From a checkpoint of a small transformer trained on Wikipedia.
Architecture: LayerNorm before each block, no biases in attention or MLP, untied embeddings.
Training: a variant of Muon for these matrices, 290M tokens, 4432 steps.
Each number is 128 + 32 x the weight over its row's rms, rounded and kept within 0 to 255. Layers, rows and columns count from 0. Numbers have three digits each. The size before them is the row's rms in percent of the matrix's.

# layer 19 MLP gate, 512x128, rms 0.08, rows 214-313, columns 0-63
098:119164104085148121100165136154116144177104112120099135122140138164158111051132125087040137131126163119159152096181129123099112107130151197114066105134128088177132110130151170090168168107194106
094:166115172079121101102093133078125100097105125127113161136140114200104099061140138131101076140181108173141122103132156154177130123120098155148087089098142198170097147124105120091162157120123093
098:105187130120135111166103167145079169125117118093155164083151110101155162131136158174186079062082126114110170107124196118180202048185075087082123125113191168199135152158128101155108154124113155
105:140116141093173111114139091123124145128086091203210111166093132185133130142144120093073105087173193089060147127105100149166174129205078107118047080135133169148163157133177136109147106107140131
103:156178105086176032142141199132156128125151174157067172078071126121109156103093135079168097163180166105116172134102134087132106124143105152169110166159153101134161138166117115134134174139158068
105:098109179147111135162092052142097144128145119127120130091123126166123192141128142101152079167154160145134093081078052177159166106119131123108077146121157105080136111168100066122185077176115150
104:142115106106051111149079098096116150122172122080130098137140089124231132115140106146172119167188117140126131156106049124131166146153117148200136160136097164141132097136122106121132068081127196
091:134112126132136124093091124089126118129147106170152147153122137121079078091201165108072146129159128154146115107098187164131141143136106099201098117107141164136157075129119145084082162131152135
104:106134135118150161075159093112102177179081174144059103133097127110084096129137128094141172169144126147131126081134159112135098148154173138146148065150159106145194099089146124116124116080179041
097:095095068131161133132087057172122159095120167212157121131127173115142086087147112152109145118145181148138172155127097124143168110160137130152143090112135112174123190139133102148130111127151131
097:174065045112126146131075080172139140109098125076085132073127104136134108104099065156093091179190136161081096143155136151115139146091109133153150150136084147148187143134139112159132102093140165
099:154130100072154077172151137123145121133071174147092184122125070084086160142112130124142166155147149131200111197105093108122140115143115096131169086116105122177149103168113089103116112116132171
105:171165117122094178163102138121156115084111176107096115158164065131157187161122155129166102146047109192093166144125075156099140109126152089169151113130078148164175078109099115110164107088142147
101:135134082157132186151123135112154068129095125096144115127151122108160146097157114100135088151159157091112168085079104147177086153180137127115088119161135104113107131080120187129152181125118123
102:142177192152116052145126147114127110126161155127123133095117086147088096108136162153121193100059127083090091131143092192112105131086157114147134135151152114175113131102190134077191115091188097
100:168126177152136053117135112135087088113152199104088136134139105164160144176156077177100167135140159046139108135071096125141128146204159112089141129144134106106104158106157165071129173111118136
103:111155187097143105101117140067126153121089119110179160125175167121154169084140108128208156134115094120096131102139108083199169112109136099122116150113160168143130134081076077125069131079179135
097:124113142162103043111136116175106083131130123104111138099166146157185152130128134124129093173110136145084073168079126137087166137162096123074088104170152160044140174168134136078145130171084119
107:087157121114143074110061136152136133102169113125108135064145128189115141107126087119111134110128094102148117142138132146147119153193163166116188102149139155102147179098156160113145098127108100
101:172107091096113111124099127142107071125171198169086104083099071108090113082070134122198135166135106095160150152109205148188149196133155144098112129166117099114085159109079113168153134061171105
097:123140090080125156135158127153109151121112105104125101128090136103111172128112106082068137131083112071150184132121122099173128148146121136140130160135080176130107165124114154168135149149094091
099:135139100144109119150180084146147156093119109140151157084161136094170175165144111138086131179139108135120142135102107074103078083157135124082105093179167124158176093147046167130109192137122170
104:121137086113097168126116159132151055119105174089157198136097161079151135087099104137118142134158091161108104093142155136185156093089070113108118159104093146146138129092105138210117140129087157
092:134076162118154133106177152096132130147158111150162058118108162151169131070118089106087099204161121122102134096150197176126128108153078150111075124153131143151137172112179099075141191122128139
097:106150153077130155134133149106128147086115118137093150098123153156124097164104089101090155155149087168142114143174130149094163103057187130122058135084138166161104082104172161151107140145135085
106:098114155105118126140152102161149082117096159152140153044120185110132106149091154127102168119121156124114105114184130081111146080181136078101156103169142101093150149155075171087117067090115126
105:138096094154061076120191071123124154093177178131116172132137129095160108165100140086130084161112090151090173147156156151091150122132122097148157180144112076094196149129096097058160070082090143
107:097139162082106164131157112156092130113160147133131157130130097153099125137233136141128085151175191053138138109109077151086108134137085133119061147105109165103195078116167082126123153128171118
123:155135172143095160161123100140045111164142100140075129132058129149152139051084107124121133070136082117079147095122203129151113110141161059133139149072077145163109136146157114128071138099136131
099:156091081135175140073106171122102166211116105168136128087129108145120071125156147130071151110158065135141110116146103144133076162105150174177151155115132123114153097128102122106112168141122106
098:106136157091122149105147131137171122165127127144176135116104147106129156132078133133123100108109121122145144119128111092138147094126153100115135054092096149110130186132125074171129162177130093
094:109086140138087110152103050139129107110159119123159128138060133173133090111142064143078137134116081136141137092107142062117112112180091099124091106110137171167128142166082175119145164080111170
091:125120121170055179143124158136127134116136138105093097122140122178108153130102095084119142139114063168119122161140151114130131057156100113113166114079195153088147180123166092175172170131167176
106:124162157074120150130123158136076138095101150094097172130091121176084129131119131106132140059113087235145155123115140170141150179102192142133165088184083160076122102109090114102164149099118103
109:113082122122110106166123144115115050164170147163122161059133172134054183142140178173155126186136136158102145134086127133139113150091111093094063140178091102113138095060107108106143152125093103
106:058115181142128129128124125126166127127129134055143155066157107145172147154130169100101151131086157147141079198181076147090101093126169149127156117138138072078158124094131091103101134133095162
108:105159117122135117145132100127133076115166144087151119164125129131148149096121100197130125118129076091143152090117100134121068109172165137134124094192105117146177115180118087062173091168118099
096:120121081063143103165067152105159062107161216118104112119099177123166196110185124084155168123108170171113145102155128139136156160108150091117158129100086114054148115166108141200129104138110088
095:090131071096179140179101102211119188134118115158079171166112142125169131111122099167156104097125144115091098178164131169151153089148087114148070148140141114098113122143160114110169126156104080
093:122128169147121162095194166163086137123164121124102120119163122203120148131173078195083146120104155127175138134188105143135164131157108191110102147146123072138120146158156105103140154108166179
102:111159104094132130133183117128099112120112174125140140146092204141147202157141115111125121111101187133111131176101091146106113107179147138207121101144140163174170198112116143133111124086122070
106:138142113111091120128081160116148178070123120149121166124121129162136143160110160154135112133102125129059196128089069081112124127129098136127129179144078134075132131163119129086129117119187118
097:167170163097146054127141126130149152097124146200133090115138102174100156152178083170136099136128132127142067122147089174112123183123182069154129111123062150088120134146190129163086112125148195
096:168151090143116123099099122148079093116165088146102159143146134136119114156147094114056129096144114127169087124134198132151102169107076122220087136163129156116131167044157161151124172078142165
089:112125117079126153120087139118125103128103201121168134128120139148126061152142079138134133143080111135128106109160156170111130180132083132127117106127160190139129111104067120150140086050086127
104:117134118121126133169162066132100138091199161153089110082150074123118086143143180199090150117075103116129090097191117081156071081134095103140127132147137098187115125103175124137122210209141110
100:085064165119093129107122144177166177193112082110104116160103140073136082150100144160145162090114140115111045168096106141132156122169134162166103097136117077120096099112154168131100080164172167
099:168157113114153155163154065143126145158095116119181108182149160031144130063098141133141104133101100125221142156104166145168113122143098119126134158122122104136119111069102137079104115114125119
106:107111130111106168109127107119105142115101130116112156091142137115189151139113192079148118152084132113096110099130084099149120103113090138160122255153083107144175137132107097168086101073161117
096:112096132105108060089054186184119111196149123131160178090166107119134108098104089099122105165155141132167132164142126119110136142198063076103094158107092168089140085121096076147098098122084130
106:139202106134112162105099163159157143125129162153114168127153086100118149129178137158151140135106098158117112088166099178116122152076155208110119127086100195170167125128153085139090108116154082
106:116123120105142031146127124099149126140155127090109099113186158102136120079135166096140134143115120143126135054140141214153072153123097089122146118127180113064144147144124165080126106119109095
104:132147113092121113149206122098119075083162072137143131091136114159138092104130140151173085148146134141113165167147131180113191155119107065155109131097090143152167142089097119116104102105193140
094:094110107138113086108140132139102102113085122106127117135127141164145125176138084143077111089145139131180169140109116118158097169100150150126165102109083182091172085106093154085056138147171151
107:097132112140103113131144074143121081087099128137117103114208144101148171137134115146127159144144091072178194146075104080188179106134110114053114139130086176113131164152126179124073114186126190
104:064156089107178155120124141129116165108093169115125145141097151089119169089093129187105150140166055106142158125170092085103147102155124146148143111078103104103090148107142150068114153118155104
102:145116109156084089209114133100121154147106075119093124122077149120126146104142101129124085165055069118106133127102096140098105103127168128120151129166135128183126140060111086054115173195124122
099:173153115181159142121170122117137185088147156132085131098110046171172181169150121128138088163137114111152094142148099056077103169108116110114126139117154198133118139087132155102153189110148167
099:139138180055151147149093112089097116179127142133075133089130150123116132075141130114072085124094152108141089143187132140159144052074088121094068158088132129148168174145109133121153058201154168
100:106130100156050138128181135136133089104135131131065138132113124074096120120151098143172129121107125110104105174165121093097117095092149116166134119160148166150077108179144081092101130097158158
105:138171134089110112133098101180099077112126192111126111184075079118116112114179071153132189138121187109148168111099093127169129143117109108125133151105136132138138132077138097059154195133170196
101:124144087112184105140093163119142146027158119104121088142055108094168133132157122132129147106136135087157073107108085157120198111138097109149081134107170108126122138121152123117103145097095116
099:137144120116124158147094114124123093125101197098108117112124161133141169136123168144139149138107132122133136129136114110154095097047162120144094152127151116124208077169157134138168100123084188
102:107127117133172123134164225176141104199115116178132155108132173141157120116114137103119067108095125134123084157127089144121207124143129126164183124103146108126153142133069119098146083117198197
098:158189129158140149170134156143168098108121085103097144134060143109205152098106132077147169118070102182127088192098107100142077088114187133130084140087165137085105151051133105115133125183173215
104:089121171116105054140148159129165134118059223100158137113116135139155140082146150097125135111117128142097123118123066076070160094149140149170152101146164088130175161097112187142161139154113100
101:150105175108113109114108134096126143081101119146137109138066122120181172109172150153101145165103137085140166121059130205133129137143136138143174128147134107102111164103115101081165125106097142
094:096151108122185120106165180097133104127124137127115187141160156097096100158092126145206045098125114133135090115118103192172146105117110152129142166179136113099149222134109144170128114122206110
103:111139133127135152147115120116126144151125107180139117141106145154167118112086120096118149140059160130130181067134127116149120080117157070122109083031182097168075125133061143112112108118147112
100:181075110065107148161157125075117139134138048078119140107139136139125164167155176145113121126139129138105111186137062180142118121119135134128139101095079174075117150092159130166154103090108100
101:120073096121068076132140138137125164155157179156128117069106145123055131145078172094178132124164123180123132084152180095100192104108167124155137119133142120123137097169093122100123157062153154
101:090167134195138128159163140103119132156174126165143141130066102148197076071118157148121154153107124185143160059129087126127172105101101170107072116093163155149165086167109097094181140150130196
102:192094141112111109134097116071072080174114123112140124070124091130156126082102106133189177133080173139105169112141102148086151108087106093162128121088154151121110132095098061093124185103141120
102:139146035141116151122154080074086165082162127141110124112087162158146105091148114120118182170130145086117082107130111112142220155120102139053145163116191100149121121136089145155091126109120085
099:103088177129148126155183161181131103110135125107118117108111146108161148141141118164149111132089149084144093170105117159132119115161110163090104086115092090170139126126053049065170150126173121
094:121163154117112135113112102099175146169117066101177118105098106122163107137061100186125113223111155162193137148095139165195132121152095133140051171079137122113071172163131109084091136138169133
102:140153190088136112109163104122134131080163159165170181038141101139161149134122165099179177119142147101103062128089119122153127116122104117085065098148156104140115177055129115143125192094127151
098:127107085141144161123063132170112115149175138142205121079097055100174160150153153145120146162154143141118137099124065178171154082136143170133146130140155151147162072174101098166099083165151134
097:109167119161100188123136070146149164098148114110143119059142141123102106153133137058080184126164104122112096090135127070122178122117130133202124119070166150133148127127154083101135095157122138
098:091131152128157095177073117147125137156121116148111132146096142162106137109173094094145109088178122106111110128108130099145112182119084150150170105112153082107151161102115163088129129127139138
106:161111163117143115107111078083133083165093123154115126111159094192074123165164090143058161149120137150126153166139128102080168084124169124156137132129130157135139147118117130142136142144109135
098:101149147096158105141113163119142133105103182075148095114114116172118144135234165140112202117178169102160103117151159163143160098078071109145151122046139172085148152190136154104140116144102131
094:108132151134123146149147091130107145113160186151058193074149126105126149177100060115069132175183129159107121147151129085111181090166148098171108143130092108096118147157076146104122165123128163
103:171130185075147112112186061169085184109084143144152120127148100116100174164161126066087102156110089136165172144106102109154096063142099101102176132115138149161106154114160133055091208170104085
106:180102158141138096166151137172157156069065113124123118109206140137162123133173162164104121070135127093127109131147096098169143143177120095074139093098172143093123188110147122099146139134062091
107:075099108126131155101126176147129174136138038164087123138130163176150143108137099147119122144190141111166134198094138079143099124158106161147107134110080111165097156100100145101161125101115117
101:152100178139133079150153111111178065159156181120143112121191096129149128105115170183179130169150115136190121169119139114110160134101122098098079092150123153135151135109153160126193146146079101
102:108165126117113170105069135175136139108156086129107211049105112185078110196077143136164100152166136125163137171143081146120179104107134109068187160114132132127153159088200163112093156108132121
102:137145163086194126137121120098156081066110142148103112133140110145136058142137114108089124159134156185132170132153112144120203074123176145144083062066077140116140129099122110128121164100149096
095:072123103087103126110080103073107092108101062073116138119110115114085076097142168142113077162157144182169120156143145094178106169058094163145118160187112165115136150143131111130133117111135168
105:120105144117068104144161115115113100085142133135155080137168065127139131116111163093083124157126099086141155133102072106135180100111042137153109180132126078123109110166159150118153190123135120
096:144067119172075133179160126161087105091105156098111157134171044132098137189147095094157174156141143190087101153141155075171138129115137105122129131114110132122098153083187137092123120098110112
097:094155080131138127119119169143143136107073104147142089131103116162100103157087162216119102145093176115092157091074128195141190116140105151171099142118153150079121135126154146127112101112083108
091:102179122122124139119111057079120132151093187146181128118099131174105160127159108145100123086123129153115182142165121093106085087120157134060151160113134133154093184125040041112133127160122141
100:081159196121072149069151118172133109153170125093126122035086105170139162074114160070144090152114123186115139082107119130183137119161163127103172086133195108140138044082109133112105130137117100
099:168086131131146108112132135103124166147123151086077121109166107164130088047103143108135112102154135199089124107122135124119174113154134157128082155125120105126184080152188116063163099059131102
103:153133160116142175133129115127119104170107089125138118106106105089098100144069086105181109183167128150148079152125075152116101123126058117152125181140194102102144074088093146111098130057171146
096:158166090103148147124116210148090163155136159156134065110132077139111111118121115151085145162113149122150109160164119060131095134135077133170124128162083051117119110153086136109102064190116076
102:105094114137128095119167149094116139119175176162095144066178067157147167128065156100118167092133082148127083151185148130099116119142120153107177198103149120106152105120139157112159110061121120
096:141080181056133131118120108211166120131060077123088130106097122126120146137192094163130123118095141140137156126090124088137196150129146076106128127118124218123135137151121203142035140123110175